Weights of a small GPT-style language model, trained from scratch on English Wikipedia.
Training: a variant of Muon for these matrices, 378M tokens, 6361 steps.
Each number is 128 + 24 x the weight over its row's rms, rounded and kept within 0 to 255. Layers, rows and columns count from 0. Numbers have three digits each. The size before them is the row's rms in percent of the matrix's.

# layer 7 MLP down (transposed), 320x256, rms 0.073, rows 52-55, columns 0-255
092:121177134104061147111122137156090094159105111151107152134161115131115091127120142101123137132149114081094117189166095108134115189150103142099103101137130104128097124154133102082123142155190110113110093121092074119137110150092125105142153116153079132120080150126128117155157167135157116092136100133101099099170121117138109187138137157136106161159117102133127121128096144134120104112134163154099135114090097131125134131150156141129112116099163110119124104119156103102133127115162158086061130123097147108099085115154158157114114075128100170124126142136146151100135148095146120155140112132101095127125179145122137124110143126126134119112110148133123119102134125131131099149110090123120101109141136130123095127128154135095125118127138135156095112120164127112186161125105110
094:098089148146084121162183138136108077116133145105104113099131098104112191129155070176138100145122143167097101156085149124131126104127137133146118144152094126118118140153142127128138120113135177130109131116127173099113086146152156115158122097159154123143157174169124191105104110124134115127124117113145136151125112091089159189093101117122139131156141144141113127165108114117125141161121129130093140138151126132111142095161106121121145140166123111134120117098126112138144119125147111136093125145103131122136080162142098127113079100149140166191158134138109119119149129146131118080094113115115130166102138135134080127095137117129118119120083119116149103160124121109117123116154098166167142150125123092143135142192109174083157087114116104127172134135111102154143139109140108
104:108114083127127112128094101131154141149150107150137135093131175104101110128146160107111094105142150172178146129088105128133166206133135117114131173099150140141116095124133125102135140112147155122105129126134143113090154117087146135142125114136142123122141095113133111133119118112131146158118130132109116139088118090115105117110162096088114155104094105108115109138128129129176135134123123133140083130104137121086124115105109121166106113136142138147099093100102130133109133107102153162144124127126136090069144143149112158155124079089182137162136159147084134129149108108114117167106105134138123085111131119127123141110115116115131118080158158143144098123110100084117161139107146135135122120133135144155089151120087112116182113170131029140156174086179106137142120111155107
104:166087137119087140143169083136102096115096128167110127146118112129130137140144080101124146126144126140136142155139155134142138124108126116152121132105157150135142165116058124149134151142134090143088111129112126098116078144093145105152131178154191130126129109108121125116096129161131118162124095166109191127143087098160141147145121121102154097120135093168132137139083135129141144104151159113154161127118128164146108111131175134145147194141148091107088138148115120168145128105115111129078101124121105107129142106157147147121150114101119093164180129150146144138137128120150138132101109149145158135115167117129097116114167144122168159145094114160085112127121101126064130144114104094097144101139123129146129134128129133118122125119075149096125110144151151086070131126106095
# layer 7 MLP gate, 320x256, rms 0.128, rows 53-56, columns 0-255
101:150126143127182115119127113154120120124123160171137127121122116137128136158174111101101150149136153105126124143154153151100140141162145138105122098140150146128098139140129107184117101101109068138151122114123070110074157150094138112115131134165090147110120089131160147190106105115120135117100155130094116127112154157155144111146131148081130152154129108073137150153122151127147127124144118092143123104119148119113123107069168134082167139136163125113099123145157092126139159176129112136150119135127144148154165123133118139118181095117115108117113110118151112101123121115133136115127172165135095145143139130101106115146154102153121064109165121147112115101158106164143124135084153072111163101105105185108104156065139120148127119147111138131081142115120151127112159149128093
104:121141098115101112105144085088131132111125116125154069126145150088130129149118127115151115164150127175135117146148112134146149125142107110082090116162088100138141149143134144122113112134117136096172129148179128134185135106138117175139133156134140142078123103116146124129152084095127130157081107144153139162122104138143119096123116136158114113170131124086117134131094139114159148141081104085126064135080130110109133160094111133140100096116104165097105090106146140131124127129115110138162148171166153135095154175153133155117143129108076117164116102089163113092091138160155148104129121129136152111145101160135156154146137178080139154141103173130149143138143132142125152146088109113114119125109115135118118134139145142162160153147141106126140167112111084148080112159125152
106:103125125100125113097114117153170118140180114128140079099108123097141149132115143137125144108092133127113142129152102100110102119121151145130163125154123139111138184090169132122137112129166113134123122121141109098161144116144165147150109136112104124140153148140123145140090115112110115151118155110092060130143162190112128114141139159081155155112128088119104142099160154100146101158156134098136130117111083105112130145137105151147145114144146157152117144110135189118136150165134095117140158120143170130112167105127116093129132078187160145071122138099123073100135112100140136144150164152087114132174094132140174085058123107117086140113157170150103154143157144092155112128156119129122102168137130132144135115133175122132116118109102122131141109145129129149125167148130117
105:143124121111127135138130075101151105111130137126165169102138102142104121098151140132136106108111141094138150057134107123133073162085095148097138150144096133157146106097143131141166148122122134066133145145103161082163113116131117141104125132109131140081124132103162144187123089097144147153081114117192126154114132104131124129138101170150093097123134110143163115107131134129127150122159158177123149125105152142129101132155166139088149112167084170125135143119156162168112117168174124095123121113148134132160117132179089101085132119149158091107102157107130119160129180139133089151120100137144107137148111143122138118123137129125116109156101107123167097138131155107124144113124143128147155087172140103157129135123084135113108115113120117171148137124128172118140113132094112
# layer 7 MLP up, 320x256, rms 0.125, rows 53-55, columns 0-255
098:130138087128139114119110110138108103142132135121156172138161117131110101101133145138107060134127116138131111144081121106094085124114091127154123114113129122091087162163179143122147142113144176120133125133138163104128110176098138174087144118151133121166144104145115086158143162131142109105076141097113134149106142142129098134136126173178129136127142169132129090116154132144108134113128129159105112101144129081071116141118109129143140155091095125097134146102129175091169141133117120205123125171163121163104065119164130134116089161114122121128091128133109123151116120143116090150136149127168129118114139150124107172125103137119142135120117148174120124124155118084144126091105091127127144134146121166124166134164142121112147135172082137146131099140148101155125116081096132
108:109159143131122127115157159113140096130135119109156103115177120156136124120134084088115134135129121076161125127128136141123131133146162159130138151066111144130150097110108184121093185109096141107088128111157113110134111169135100119180152116142144129141106104121161108099165072129114100140151126133142130147129125153128114127129161098101130117120138114154104085146156134118123147132116157136125159135081143160137159157126137118122108126078101126085138106090112174144113116146133151094134145081135130085111137145112152114092171117139143156119124154146156169117133128121116126086088130134114145180092143139138102092114111134127151116100140128129137111105091117100115125156121159143154161112161123142125102188115126196137164093152129085128103168149148080108136165142136072
103:125077102095076097128131125132145133146101100129126110148127133141093159078144098137134114133122117145110143142127118150122159133096141167108146093190133126194129152140108106131118100165138107127142141171160066090092116106117113078133126175173095140120149127120086151179098099154141090116148102131119143172139101130140124132124106149092154130147135129138153144149158142087116127148132133109123135094125098119160136060152127168121146167138120120097087151165170124134111134158144125087142113129123153108111085143148106159100088102141126139126102116163111118145111142117153146099142118137139139175086132157154111141130135153079141121139128107155135165145138141099108140110136160095121098110134120124146072169114105170138145125106096121089136120131138129140116119142111174